config.toml
n_kv_head = 4
activation = "tanh_gelu"
norm_place = "pre"
norm_eps = 1e-06
qk_norm = true
init_std_qkv = 0.0312
init_std_o = 0.0059
lr = 0.0214
lr_mult_qkv = 0.5
warmup_steps = 88
schedule = "wsd"
decay_shape = "square"
Each number is 128 + 24 x the weight over its row's rms, rounded and kept within 0 to 255. Layers, rows and columns count from 0. The size above them is the row's rms in percent of the matrix's.

# layer 11 MLP down (transposed), 1024x256, rms 0.0876, rows 813-839, columns 0-127
size [ 94  92 105 123  95 110  92  97 114  96 101  98  95  90 112  94 106 101  94 100  92 108 104 108  92  82  93]
[[181 153 116 164 136 155 149 116 120 104 119 120 122 144 159 130 109 170 128 146 110 140 151 140 148 131 100 120 109 106  99 144 105 161 108 154  84 101 127 141 114 149 135 120 134 120 144 136 132 148 151 129  94 135 152 111  66 163 133 103 137 141  76 158  98 138 145 133  85 150 158 111 151 130 131 148 137  94  58 101 135 113 141 149  82 114 139  82 121 102 142 126 126  95 127 152 113 115 166 125 112 159 101 150 134 133 130 144 139 164 185 119  87  87  63 136 139 133 158 155 106 102 107 116 111 114 139 161]
 [116 135 149 143 141 112 142 145 149 100 121 122 134 165 162 105 114 106 154 109 157 125 139 116  99 153 119 203 109 158  85 118 116 103 109 128  98  95 155 111  87 119 105  95 157  99 131 113 114 178 139 183 158 139 147 172 128 111  82 141 145 158 127 127  97 136 117 119 125 113 125 134 115 119 119 126 121 131 117 113 123 119 127   0 153 149 137 156 129 146  95 142 120 136 135 150 116 148  89 162 137 163  78 102 149 145 116 140 149 101 138 101 145 118 106 107 129 139 106 118 117 147 110 109 134 107 105 130]
 [133 127 158 115 111 136 155 153 143 139 145  81 132  81  92 159 120 110 141  87 115 135 114 169 147  89  99  97 168  70 161 128 152 143 142 133 123 161 116  76 138 133 151 107  95 135 156 109 149 155 118 117  75 124 144 105 134 118 114 115 102 116 108 132 112 129  84 129 133 131 143 114 131 145 147 107 129  92  86 107 122  97 114  86 129 131 134  62 118  82 142 182 111 143 144 133 104 157 149  86 128 113 152 135 142 128 125 112 139 152 107  88 130 118 111 117 128 118 156 106 148 113 124 123 136  75 139 164]
 [127 160 110 114 140 135 135 129 156 128 116 130  94 112 116 167 136 124  99 106 153 105 129 125 100 118 134  84 107 144 133 118 141 121 129 147 130 127 196 122 112  85 100 147 155 126 157 148 174 143 113 127 119  97  92 122 141 173 121  99 149 136 170 156 137  78 162 137 145  87  90 128 107 165 147 133 124 109 124 134 118 156 139  91 128 186 117 116 140 126 111 132 101 157 121 139 118 117  96 124 120 171 161 143 136 122 140  93 127 179 116 113 133 150 128 118 169 155 127 159 162 138 114  78 105 137 156 135]
 [123 110 101 132 138 175 161 151 135  83 130 127 111  95 143 104 111 136 145 126 131 134 139 113 149 136 140 164 144 127 128 134 117 136 163 156 163 110 191  96 162 101 135 150 114 118 102 133 133 118 102  87 156 105 115 154 146 111 106 144 134 151  83 145 140 105  89 139 155 117 145  96  96 142 170  94 158 101 105 108  83 131 111 137 111 110 149 150 128 119  68 126  94 135 173 130  86 162 103 143 128 119 161 143 138 119 122 156 129 182 144 141 130 116  91 101 119 134  95 105 160 130 150 108  91 142 138  99]
 [103 150 126  86 163  94 142 144 165 148 134 131 156 108 110 125 120 108 120 111 106 154  84  47 135  87 158  94 107 162 163 153 123 179 162 102 115 114 131 165 170 163 155 147  99 104  92 130 130 122 103  99 126 177 112 162 120 127 147 117 114 151 147 102 132 155 118 124 115 147 164 177 141 118 146 129 107 113 153 168 136 114 104  63 157 166 114 116  98  99 114 146 131 105 124 121 127 122 146 129 123 148 110  90 119 158 170 115 109 119 135 166  88 115 146 141 167 117 155 110 134 112 127 145 103  95 129 141]
 [129 154  76 138 113 139 130 141 145 104 117 115 151 127 106 145 150 121 172 121 149 111 122 136 106 108 106 125  86  96 123  89 115 100 115 106 147 136  76  99 127 134 161 114  88 129 166 120 130 126 135 117 169 137 160 107 141  97 135 141 112 148  71 133 148 143 164 165 110 130 134 158 129 122 141 161 158 170 114  75 103 130 146  97 134 150 148 133  97 129 118 160 161 132 147 149  89 138 169 179  86 135 146 144 154 151 124 114 177 166 160 135 120 153 132  98 122 159 106 184 193  81 127 120 157  99 140 179]
 [155 172 105 103 138 142 108 117 114 155 166 168 139  69 137 115 145 137 179  99  58  85 106 149 121 126 140 120  94  71 132 166 134 131 130 128 135 128  91 143 127 106 122 130 109 105  94 136 152 101 148 139 117 188 102 148 118 166  85 154 132 136 120 158 100 125 112 157 119 142 154 160 135 121 108 155 135 152 177 132 148  80 119 112 137 113 116 145 135 140 126  98 121 134 103 134 111  86 119  93 138 118 111 151 107 109 133 118 122 110 100 191 139 150 162  99 133 101 128 128 114 114 147 151 126 135 113 139]
 [144  76 121 110 185 164 155 122 142 134 133 131 127 131 111 108 129 166 121 179 127 134 131 119 163 147 127  96 119 127 122 148  94 122 147 133 101 107 176 164  99 151 142 106 133 138 140 170 144 136 131  54 114 196  83 136 133 119 130 134 159 119 128 151 127  97 150 108 150  99 166 115 131 185 147 169 131 128 111 149 108 121 124 163 144 162 126 131 109 137 111 111  99 165 170 148 127 116  89 109 139 114 106 105 137  99 135 136 102 102 146 106 158 143 146 143  89 104  89  73 125 118 140 135 114  96 118  77]
 [150 164 113 143 120 139  70 186  74 128 129 128 122 124 104 123 199  79 137 152 120 143 101 131 134 119 128 135 126 106 162 140 130 159 105 137 137 137  76 143 114 103 155 125 175 134  99 138  99 108 149  93  85 150 110  99 106 128 112 123 128 158 135 156 129 131 118 156 140 120 112 102 164 134 111 148 164 124 130 132 154 130 125  83 186 153  95 125 112  96 102 122 138 115  90 121 128 105 126 146  91 112 111  86 109 110 126 148 149 116 114 116 128 124 145  78 117 140 146 162 117 150  98 158 132  98 113  92]
 [116 137 144 153 142 173 138 122 112 130 141  92 117 145 163 104 162 107 106 141 162 147 115 112  76  75  95 101  74 149 115 129  97 109 122 120 125 125 123 124 145 115 164 124 103 125  65 158 116 120 118 105 137 142 138 116 117  90  91 136  85  87 112 141 137 133 128 123 146 114 146 133 132 144 113 129 163 148 142  90 108 180  94 175 132 111 161 124 118 142 131 109 129 153 120 136 106 125 134 160 135 131 123 170 166 134 110 131 138 129 153 137 135 145 132 135  89 128 138 104  90  97 115 151 114 192 114 104]
 [149 128 149 134 112 111 170 140 105 110 153 120 141 109 130 111 167  82 165 116 115 108 185 118 148 118 134 160 104 162 126 186  99 134  97 101 144 124 124 113 131 137 132 118 127 134 141  97  92 130 118 185 124 109 165 148 108 101  85 132 141  96 111 106 115  96 121 106 165 132 119 127 136 115 127 129 145 133 148 127 115 144  79  54 112 125 161 115 102 152 130 151 120 128 128 151 110 131 125 161 164 142  88 133 160 162 136  83 138  97 101  93 104 175 164 118  96 153 104 114 152 112 147 121 130 124  99 172]
 [108 162 154 128 124 134 154 139 172  80 144 123  90 114 124 127 168 113 127 103 149  93 124 144 150 115 123 156 122 115 154 105 131 151 112 139 136 127 125 103 120 130 169 129  86 143 141  86 120 107  80  96 149 145 108 144 142 127 147 120 126 129 144 113  71 108 154 124 111 134 119 149 140 127 102 167 146  98 177 114 133 161 110 117 104 152 143 145 154 117  91 144 135  82 127 126 131 138 143 134 168 212 115 156 108 116 136  91 132 104  93 129 125 156 140 133 134 128 134 129 138 156 160 102 155  87 141 128]
 [148 107 155 108 127 138 114 132 121 149  60 132 147 139 132 119 137 102 169 107 126 134 131  73 114 134 140 121 126 121 151 144 146 132 129 126 131 160 152 183 144 133  92 107 109 151 180 114 138 118 161 106 153 129  93 157 133 140 121 161 165 121 142 118 124 177 143 140 102  87 130 112 115 142 162 113 160 136 153 131 147 126  97  61 163 125 106 149 149 140 114 180 131 101  99  97 176 134 142 111 121 140 122 146 104 142 109 111 113 126  94 145 147 166 124 136 174 174 122 151 121 121 134 157  84 142 115 123]
 [122 122 120 133 105  98 105 129  81 134 151 130 116 129 149  90 101 148 180 126 115 138 133 181 115 110 146  96 104 144 118 134 147 118 134 154  74 184 151 125 132 139 167 166 112 161 130 121 132 174 124 116 125 142 119 137 116 121  93 115 174  81 140 122 146 172 121 122 126 147 106 166 108 109 163  86 162  98 108 168 146 156 132 213  85 139 144 101 121  97 110 125 104 121  99 133 160 123 133 123 140 104 146 126 149 129 125 119 145 139 151 133 149 109  89 164 116 117 102 143 137  90 152 147 160 131 133 125]
 [ 89  73 165 138 117 124 176 124 163 133  92 114 129 138 131 163 123 104 173  90 160 152 163 130  90 107 114 152 110 126 138 141 150 125 167 125 121 114  96 156 151 127 147 144 117 128 155  58 145 143  95 111 120 129 171 181 127 135  98 157 139  97 131 102 135 136 108 118 134 151 127 162 141 119 148 157 129 118 133 141 136  86 122 109 137 152 111 154  94  81 146  59 130 116 178 161 118  99 120 144 160 111  85 150 126 130 127 139 143 141 160 167 121 157 168 124 135  98 146  93  81 125 133 145 106 114 149 119]
 [111 113 115 153 175 153 155 127 154 142 157 136 133 155 141  92 119 103 108  82 155 139 123 154 118  76 135  94 129 150 121 107 127 154 123 160 149 150 129 162 123 140 146 130 121 106 155 108  97 153 147 107 124 130 150 138 144  99 134 124 135 114  87  92 154 145 122 135 127 109 100 139 128 118 152 123 107  82 164 128 115 122  94 175 140 150 137 161 145 172 130  44 153 185  98 111 121 142 148  95 144 151  83 132 137 108 132 128 160 160 137 122 121 118 128 130 111 105 110 145  94 122 192 135 136 138 124 156]
 [114  95 113 141 189 126 114 129 107 101 104 128 155  98 121 105  89 104 129  90 132 106 122 110 143 126 146  71 104 137 183 137 118 156 134 136 131 136 135 115 107 102 132  94 139 138 131 118 137 124 109 133 155 113 155 141 137 106 131  87 128 126 173 136 106 122 145 150 114 128  93  95 159 148 134 205 127 126  78  96 128 126 115 124 153 112 132 128 146 109 121 245 153 104 159 105 103 111 123 163 128  88 165 135 182 143 117 124 113 125 135  84 150 120 156  88 157 167 136 130 145 149 120  97  95 106 123 127]
 [122  70 104 116 113 136 112 135 102 140 122 145 130 115 125  64 101 129 149 121 171 175 157  96 138 167 137 151 124  99  83 129  85 122 164 112 152 104 114  81 131 169 131 130 128  77 126 147 118 123 102 100 124 105 133 124 125 162 187 140 153 100  96 113 123 117 110 142 112 147 151 156 107 141 125 125 142 125 154  86 154 131 137 132  98 122 137 153 102 134 113 114 152  93 157 166 115 144 160 112 124 150 171 114 138 161 119 125 142 102 107 152 104 142 125 185 137 159 119 142 176 133 110 144 116 107  93 124]
 [105 147 150 161 100 174 124 114 131 146 115  87 114 119 120 102 135 101 142 121  98 111  77 100 136  71 134 140 132 114 111 151 157 130 123 125 159 128 124 133 143  99 133 122 133  94 121  89 136 156 102 127  71 145 159 124 100 119 137 139 145 144 166 123 106 138 150 158 100 132 125 146 131 146 136 113 132 153 147 119  96 141 184 116 128 105 158 130 122  76 116 108 178 114  89 118 116 131 149 125 172 104 117 107 108 109 111 119 148 124 158 146 162 137 115 163 165 143 149  98 141 123  96 137 167 147 101 121]
 [132 115 191 142 151 135 134 105 114 136 142 135 117 110 136 129  93 104 131 130 126 135 110 137 132 110 124 131 145 110 172 157 150 130 109 127 108 132 121 159  93  75 125 130 122 115 153 127  53 145 160 129 141 155 126 123 183 137 100 153 158 166 121 160 173 150 121 110 146 118 125 165 127 125 125 140 128 189 110 151 142 128 160 119 158 114 149 112  90 141 115 138 105 165 128 130 110 102 109 142 107 148  86 128 128 120 124 145 107 100 157 160 115 122 107  97  87 135 150 164 113  91 157 105  97 126 124 136]
 [135 126 147 107 100 146 141 110 141 132 126 119 154  94 149 104 117 119  97 163 138  69 168 154  92 113 118 107 176 104 148 122 133 189 177 141  96 157 116 124  96 141 135  92 116 146 158  89 130 106 108 119 183 134  66 138 125  88 119 148 109 132  65  99 120 145 108 160 110 146  97 121 136 126 163 130  80 130 151 111  99 114 113 175 151 113 134 163 133  94 115 127 120 126 113 120 121 147 118 114  95 108 140 141 139 125 136 122 130 150 124 164 118 141 105 149 128 114 137 134 144 167 169 117 109 168 149  94]
 [126 117 146 129 168 114 122 114 151  92 112 115  91 142  83 133 151 169 189 133 116 132 123 148 154 146  98 158 146 159 115  90  73 110 164 105 156 127 128 136 136 141  98 123 134 139 141 135 120 117 127 110 115  96 147 155 142 136 106 113 156 103 117  92 151  96 151 175  93 126  59 126 115 167 133 116 104 134 138 102 136 172  89 101 130 161 144 104 137 156 114 103 116 136 106 127  56 138 139 128 160 145 130 121 146 133  76 132 154 132 114 106 125 126 126 145 123 134 124 115 179 125  79 132 114 120 146 113]
 [118 138 131  97 136 106 102  88 123 165 134 138 124 135 124 141  93 102 109  68 142 153 124 141 139 139 146 128 168 136  98 153  96 139 141 119  96 124 137 140  68  93 133 139 131 129 142 109 117 168 122 161 152 103 129 160 126 134 134 104 117  98 143 163  96 111 147 137 145 147 184 100 134 130 127 143 104 134 180 124 157 106 167  54 121 133 127 111  92 164 137 116 104  85 166 111 105 134 119 144 136 123 157 120 113 123 112 131  96 114 115 150 143 113 156  89 152 139 131  95 113 125 167 156 122 125 132 141]
 [159  97 173 121 136 141 116 124 134 123 147 131 120 157 134 143 121  86 159 128  87  91 164 124 131 114 143 123 170  76  78 121 107 140 129 117 129 119 148 119 125 125 101 178 161 124 106 129 123 118 115 133 113  85  93 139 125 116 100 121 162 141 145 118 150 133 126 156 126 118 138 140  87 121 164 120 108 130 134 127 137 124 142 211  73 165 103 130  69 118 166 181 113 154 131 108  88  92 121 124 131 125 133 109 104 154  98 135 151 198 108 108 157 121 123 130 153  91 137 151 154 101 184 144  96 152 119 117]
 [129 125 159 118 172 135  87 110 122 128 128 121 113 129 155 101 135 182 126 125 119 120  99 176  74  70 162 146 127 125 108 142 135 152  98 121 119 150  96  94 164  96 126 104 129 132  88 131 118 160  81 157 130 140  93 114 121 173 142 123 167 171 123 151 113 130 131 131 147 124 114 115 104 104 120 117 165 159 130 145 144 126 104 186 112 140 156 159 150 146 147  82 162 188 125 160 129 105 137 158 135 143 147 114 112  97 153 124 113 118 129 136  95  81 128 110  86 116 119 115 134 142 128 115 177 138 158 102]
 [108  78 179 151 106 136 154 161  83  83 139  97 121 152 150 135 162 128 142 142 160 166  89 148 145 134 127 154 197 111 129  84 136 174  92  98 143 107 101 141 106 109 150  98 103 173 155 103 120 157 123 129 190 125 108  94 125 127 144 125 122 117 138 133 116 151 107 130 154 132 102 144 159 141 130 138  78 122 206 145 115 155 129 120 100  99 179 136 137 121 112 133 123 136 157 131 142  88 140 132 119 160 140 149 119 119 125 123 137 130 129 124 156 149 161 135 133 106 102 138 123 153 110 108  53 137 126 155]]
# layer 11 MLP up, 1024x256, rms 0.323, rows 814-840, columns 0-127
size [ 97 102 108  97 103  94  92 106  95 103 102 104  95 108  98 105  99  99  92  91  96  99 106  94  95 100 100]
[[ 98 114 112 112  87 127  95 101 117 110 131 122  87  88 142 138 120 126 123 180  85 148 112 109 126 119 165 127 150 125 107 136 109 137  90 125 187  90 110 124 130 112 133 110  95 128 104 104  93 134 154 138 142 131 162 129 153 134  93 124 165 114  92 131 167 153 131 171 130 168 193 134  87 114 138 155 161 122 142 150 116 141 174  86 126 122 143 128 121  78  77 115 116  84 109 147 111 148 135  95 122 130 110 148 114 104 122  97 102 140 118 172  87 137 162 134 157 170 141  95 105 155 146 106 147 130 108 124]
 [131  95  69 124  84 118 140 134 109 165 154 115 104 151 110 114 113 138 137 117 157 156  89 147 125 126 117  96 118 188 165 114 147 159 139 153 145 120 137 153 140 138 163 141 115 164 100 120 129 124 123 118 132 155 122 150 103 121 113 162 126  87 102 132 120 109 152 133 170 129 109 143 114 134 134 151 121 130 134  89  95 153 155 132  91 126 126 118 161 162 123 139 117 150 132 142 129 134 149 135 138 134 120  60 171 121 104 137  93 117 138 151 137 122 138 137 159 139 153 103 120 186 116 153 112 196 127 129]
 [100 183 138 121 149  67 112 123 142  82 148  99 103 109 118 105 174 135 126 133 109 124  88 123 127  61 150 136 117 117  99 131 148 145 100 166 114 143 146 118 121 122  97 139 128 148  97 177 122  97 137 129 171 137 117 133  93 161 109 110 156 149 166 102 124 109 131 162 156 121  73 110  75  86 165 111  81 137 118 129 121 136 137 115 142 116 128 154 120 128 153 128 128 138 111 100 121 137 108  57 118 177 144  97 170 121 124 140 138 135 130 147 116 120 112 146 124 127 150 124 146 132 161 114  98 142 140 114]
 [208  78 120 130 171 124 137 115 141 117 145 151 166 113 144 149 151  80 137  86 153 174 111 109 135 104 151 127 138 150 112 127 146 162 144 117 124 133  99 133 119 106 153 150 113 136 152 118 180 173 131 140 105 151 132 144 135 103 100 107 132 158 150 180 101  82 157 171  85 136 107  85 116 157 150 110 136 106  65 114 153 119 113 144  89 107 149 138 125  94 130 137 153 113  90 100 154 148  92 141 107 137 154 139 159 159 145 114 129 123 117 138 117 168 143 113 152 126 111 136 115 113 140 114 132  95 135 114]
 [115 111 136 113 107 133 120 124 130 104 136 125 124 156 128 114 143 128 101 164 151 140 189 151 110 127 123  71 119  95 112 151 160 152 108 155 151 147 151  89  97 120 144 120 132 137 117 118  72 149 180 159 108  77 156 133  81 146 131 155 170 108  63 157 119 104 135 152 124 125 150 115 116 101 128 116 115 124 156  80 127 107 198  78 110  79 119 123 184 171 134 120  97 153  92 125 114 137  72 109 131 127 116 160 149 101 164 133 135 127 132 104 115 152 113  95 136 134 127 111 105 121 137 110 117 131 121 198]
 [126 142 143 135  92 126 160 140  90 129 129 101 132 132 134  98 137 149 107 153 148  96 160 103 116 170  92 150 138 159 127 141 135 147  99 128 122 127 185 148 148 124 117 125 152 133  96 134 124 115 105 146 152 155  97 133 100 153 114 149 128 113 159 153  81 156 124 155 117 122 149 125 142 155 117 121 137  89 132 146  83  91 117 163 105 120 119 107 111 100 115 118 146  91 155 137 177  98 162 119 154 143 109 121 151 105 121 150 111  65 131 173 154 160 132 117 137 113 111 110  90 129 166 170  99 143  97 172]
 [132  79 111 137 132 106 124 115 185  95 134  98 171  91 138 130 123 129 131 152 192 158 145 128 129 139  96  71 103 120 125 121 136 144 134 140  84 187 150 163 125 155 142 100  99 121 158 127 100 143 147 116 130  79 125 146 118 102 165 106 109 184  94 100 167 150 129  82 159 155 150 154 115 106 191 100 109 132 112 124 133 174 123 123 134 128 109 106 116 143 145 113 156 125 144 126 102 144 120 138 108 147 130 133 141 111 147 123 121 120 159  99 117 127 128 151 129 130 159 155 137 145 116 144 137 121 136  97]
 [ 80 137 146 101 121 116 128 157 139 134 121 130 159 163 131 158 139 132  85 111 148 165 131 146 125 132 113 111 169  94 122 137 108  93 150 133 105 137 109 150  88 165 127 134 134 122  99 100 138 126 118 150 134 118 135 100 101 105 124 131 124 129 107 130 108 174 119 126 117 109  89 132 146 125 159 117  67 101 150 110 140 151 100 152 122 132 120 142 127 111 166 163 129 132 113 163 121 144 123 179 142 147 121 107 104 161 163 107 181 117 115 125 141 136 145 187 106 174 125 113  87 110 134 164 153 102 115 113]
 [108 103 139 139 104  96 146 120 133 150 123 159 202 125 136 152  68  87 116 138  92 100  81 128  94 136 170 119  98 112 148 118 107 129 165 129 122 145 128 126  97 126 143  99 141 168 108 141 155 136  75 128 150 108 141 160 150 111 167 132 111 142 120 120  76 124 116 151 138 104 146 115 126 133 138 120 140 141 142 127  91 130 182 142  97 137 163 188  77 143 123 119 137 125 138 117 141 121  63 101 120 161 130 179 178 136 162 152 166 146 127 123 112 118 143 141 130 131 111 152 107 137 131 138 133  90  91 159]
 [134 107 162 165 145 124 151 154 105 116 127 141 125  60 149 160 109 116 110 140 138 137 130 135 177 134 165  89 139  86 103 145 168 140 104 132 126 118 106 156  97 157  92 131 105 116 157 127 124 123 148 155 127  89 130 152 131  86 158 114 134 164 136 139  85 112 136 130  94 110 134 190 162  94  72 146 136 122 126 163 124 159 175 149 144 161 112 102 131 111 153  98 156 136 137 110 123 199 136  74 150 163 152 116 100 161 155 134 130 135 100 107 146 159 173 136 126 105 100 132 134 143  76 132 105 159 127 150]
 [101 112 124 144 142 120 126 128 103  86 112 170 146 111 138 127 150 103  92 144 136 136 103 108 122 110 138 119 175 133  92 116 135 106 135 120 148  89 104  78 121 134 102 129 113 126 125  91  85 106 105 118  99 157 160 201 152 106 157 132 146 177  74 125  92 130 140 133 132 118 124 134  89 156  87 129 120 128 161 141 143 114 119 134 110 106 130 117 110 102 145 135 178 103 156 166 117 152 146 107 112 153 130 142 162 131  87 120 115 128 172  95 133  76 141 129 132 146 115 113 147  90 118 109 136 149 132 113]
 [153 186 144 110 118 113 131  97  94 106 126 109 134 122 112 141 122 116 108 148 125 111 129 140 148 127 126 126 119  96 142 148 152  85 134 112 160 121 148 126 135 130 135 125  97 140 137 131 107 168 151 122 165 131 162 121 118 103 150 135 150 140 101 172 147 142 137 122 179  79 120 121 119 153 176 116 149 139 124 126  87 110 129 103 165 129 128 128 140 148 146 123 139 155 109 104 115 159 144 127 130 131  72  85 128 128 132 168 167 111 136 113  74 120 120  97 111 109 128 103 124 104 119 140 102 139 131  92]
 [101 138 117 143 128 108 120 159 146 128 154 133 117 162 160 147 141 175  97 160 155 179  84 137 145 130 121 101 140 115 129 124 133 105 110 141 100  85 107  90 131 131 137 124 142 140  87 176 131 122  98 114 127 107 114 100 115 151 128  96 100 169 146  96 118 121 129  83 158 128 129 119 119 105 130 131  69  95 143  79 106 121 169 124 104 115 137 172 137 115 147 125 159 147 140 124  96 123 103 137 124  85 122 120 110 124 108 129 117 136 132  67 114  82 116 136  92 109 137  89 140  80 136 100 105 155 115 191]
 [161 114 146 148 155 140 102 145 130  97 154 126 152 148  92 110 153 154 130 153 127 126  79 152 129 166 120 135 127 134 160 124  64 154 136 128  96 149 114  87 163 128 125  81 128 111 145 150 185 130 140 163 158  99 161  75 101  51 180 146 128 132 130  90 119 122 116 105 144  97 150 110  97 112  84 172 133 148 122 147 112 174 149 142 115 144 124  98 126 114 144 117 131 112 113  89 143 114 132 118 121 126 153 133 123 115 139 123 136 115 131 139 134 142 137 115 137 128 155 155 104  93 116 156 105 152 122 129]
 [106 185 159 119 159  99 100 117 119 154 155 161 137 120  96  98 141 123 141 138 113 109 130 138 121 151 160 142 168 159 133 148 161 157 123 102 130 154 138 118 160 121 131  67 137 115 160 155 118  82 129 129 154 109 100 138 136 112  72 127  94 134 123  94 174 114  77 127 104 153 157 168 126  99 146 139 172  80  96 109  92 136 111 164 155 114 142 133 172 111  99  86 120 115 146  98 152 115 143 102 108 161 115 128 145 135 106 121 100 149 137  97 121 159 127 133 129  95 115 156 123 158 174 152 123 138 122 177]
 [129 103 125 124 138 106 157 118 124  78 132 113 150 100 113 139 157 109 163 127 155 143  95 110 137 123 130 144 157 124 138  94 133 136 141 136 153 169 106 144 110 120 151 178 151 150 113 130 113 137 111 139 124 122 140 162 161  97 170 135  96 134 176  76 128 143 109 189 185 132 141  96 140 127 105 147  94  96 141 145 151 127 120 150  93 141 132 150 157 122 124 102  94  89 114 136 108 169 147 141 114 185 141 124 180 130 147 163 136 109 118 149 136 133 156 134 129 129 114 162 122 145 173 144 165  99 114 137]
 [133 153 153 180 139 123 124 120 147 155 123 116  93 143 106 120 141 117 131 140 136 125 109 145 104 120 151  91 139 149 108 150 137  75  81 137 122 105 138 129 119 119 135 141 127 148 153 106 101 171 165 133 111  94 179 114 130 103 116 165 139 124 168 120 146 137 152 130 189 139 135 103 122  83 134  80 141 144 135 143  77 125  71  83 137 129  84 110 193  93 138 167 126 169 143 115 135 161 126 135 100 143 118 128 140  94 109 124 148 125 102 144 139 101 106 143  67  67 101  97 150  97 124 184 169 148 138 113]
 [ 68 115 111 135 144 164 150 114 154 123 160 147 113 127  75 123 157 118 129 156 109 138 155 139 140 103 132  92 126 175 154 100 111 123 156 138  93 187 158 133 123 146 153 124 153 145 114 146  93 115 124 115 127 136 133 113 131 133  96 107 132 142 145 136  77 115 111  69  98 163 159 171 137 112  85 101 112 143  94 105 110 151 152 110 115 154  84 130 133 102 131 134 139 125 123 125 140 145 127 128 124 133 108 170 108 130 158 149 154 140  90 110 119 120  87 125 122 134 119 138 172 124 136 140 127 181  80 141]
 [ 93  92 141 158 109 107 141 138 173 136 155  96  65 154 128 115 127 135 119 128 101 111 107 173  97 119 132 188 104  66 103 113 165 165 127 171 135 113 103 115 178 120 103 113  86  94  96 121 108 109 171 101 120 155  87  95 140 151 148 117 124 116 130 131 127  96 152 121 119 146  96 124 114 120 123 137 134  81 135 122 130 140 121  91 116 151 141 164 157 110 142 159 161 145 119 165 132 154 125 102  95 144 121 126 161 163 154 135 118  92 141  88 111 153 133 143 144 136 118 128  85 114 135 160 126 112 133 134]
 [130 128 136 136 148  91 102 140 130 118 134 141 132  97 120 140 119 116 173 121 121 153 162 187 108 122 138 151 147 146 136 151  82 146 123 121 103 102 144 151  90 149 112 146 112 100 103 133 166 106 124 130 126 113  89 128 121 158 145 104 165 148 152 101  84  96 120 116 121 156  86 104 123  93 140 134 180 172 118 169 151 134 139 101 119 118 152 157  99 114 123 113 153 133 123 143 164 147 113  97 167 132  67 127 148 136 120 135 109 112 153 155 198 113 152 137 146 106 123 126 117 114 120  89 151 112 149  89]
 [113 122 135 145 134 116 119 110 101  98  90 111 115 120 129 158  92 149 113  99 129 103 142 127 107 156 103 118 140 113 162 107 152 160 122 117 136 182  82 145 169 115 160 142 146 157 113 114 120 104  91 159 116 126 162 156 147 128  95 147  98 146 167  81 147 150 148 129 171 107 160 151 134 111 163 127 114 161 107 152 145 121 101 153  88 160  90 171 104 129 114 107 168 125  82 140 118 101 110 113 119 144 127 173 130 154 173 116 133 152 106 125 139 156 153 114 130 129 104 143 132 111 108 121 141 118 129 152]
 [118 105 110 149  99 132  99  88 140 174 164 116 152 148 156 144 142 124 137 184 171 181 127 148  96 136  92 116 143 142 153 146 113 114 115 144  80 101 163 133 110 157 108 129 113 166 120 138  79 158 131 136 158 112 140 113 114 115 167 130 119 156 135 124 126  95 126 121 104 145 132 134  85  91 138 148 144 156 124 135 162  99 162 125 127 107 134 136 127 137 121 104 129 148 105  99 148 107 118 128 137 121 136 117 109 195 127  87 126 116  91 130 132 117  85 158  99 131 104  97 134 133 123 125  89 119 109 155]
 [108 139 130  93 105 128 125 113 134 165 123 146 119 120 133 124 146 152 120 148 178 113  92 142 139 155 140 114 144 134 126 131 118 155 130 156 135 108 163  93 145 120 113 115 199  93 140 146 131 142 119 137 146 144 106 145 152  60 131 130 155 142 102 118 107 127 140 186  99 141 134  99 114  88  83 125 126 167 160 116 122 127 153 118  88 140  96 173  89 111 193 130  84 113 145 120 149 171 153 125  96 121 115 103 118 162 125 121 185 126 123 149 125 165 110 158 159 102 107  74 119 118 110 110 116 142 145 134]
 [117  93  89 146 162 173  82 138 114 116 136 105 125  94 140 146 173 176  90 148 110 154 110 114 106 109 108 128 138 128 133 123 119 103 116  78 148 134 130  96 111 128 139 115 142 128 132 120 100 123 126 109 137 132 149 145 145 112 149 118 109 118 150 164 124  66 114 128 152 143 145 131 138 144 140 123  99 113 144 151 130 123 129 179 102 156 146 156 140 135 126 169 112 123 133 173 113 111 130 135 151 194 144 143 130 160 154 100 124  99 133 108 112 130 120 140 137 165 105 129 119 106 118 131 125 140 109 100]
 [150 143 110 104 102 108 137 131 115  94 140 118 134  94 125 142 135 127 144 114 115 140 110 131 127 136 110 128  83 137 147 123 161 131 123 133  85 102 153 143 109 130 133 140 121 121 151 124 155 114 147  77 109 116 163 146 120 104 155 117 124 132 147 167 160 160  80  73 139 158 139 142 155 142 138 116  96 128 120  61 111 160 155 112 123 114  98 116 153 129 141 149 110  99 143 100 115 121 105 128 162 117 155 149 105 134 121 162 125 112 131 142 112 125 132 140 138 140  99  84 121 107 119 123 119 123  95 149]
 [190 102 119 120  87 160 113 106 163 134 178 149 116 155 113  96 147 155 164 129 108 123 133 134  98 107 134 128 138  95 107 145 116  97 160 106  87 107 123 111 131 119 150 138 137 113 149 125 168 114 129 177 138 148 114 190 107 121  75 125 144 150 128 154 133 128 126 145 124 112 155 141  97 127 124 130 137 116 130 107 138 145 172 147 113 115  96  92 138  92 108 144 119  95 109 133 105 107 109 119 150 112 150 157 136  97 146 136 133 134 124 156  76 167 146 128  95 126 148 150 177 104 147 124 128 113 132 126]
 [127 107 122 153  79 109 136 151 154 114 107 112 106 111 113 160 107 111 162 112 121 148 131 126 121 128 100  75 113 112 129 119 154 104 127 105 169 135 148 145 117 137 122 126 141 138 130 129  86 143  58 127 160 162 128 103 151 111 113 136 101 142 139 147 117 148 103 119 129  92 126 125 133 121 134 116 113 134 100 160 127 119 134 137 106 157 103 116 101 190 147 112 159 151 107 127 146  95 157 106 149  98  90  99 164 128 126 105 119 134 104 100 103 133 130 130  98 150 150  94 148 164 133 129  96 105 107 166]]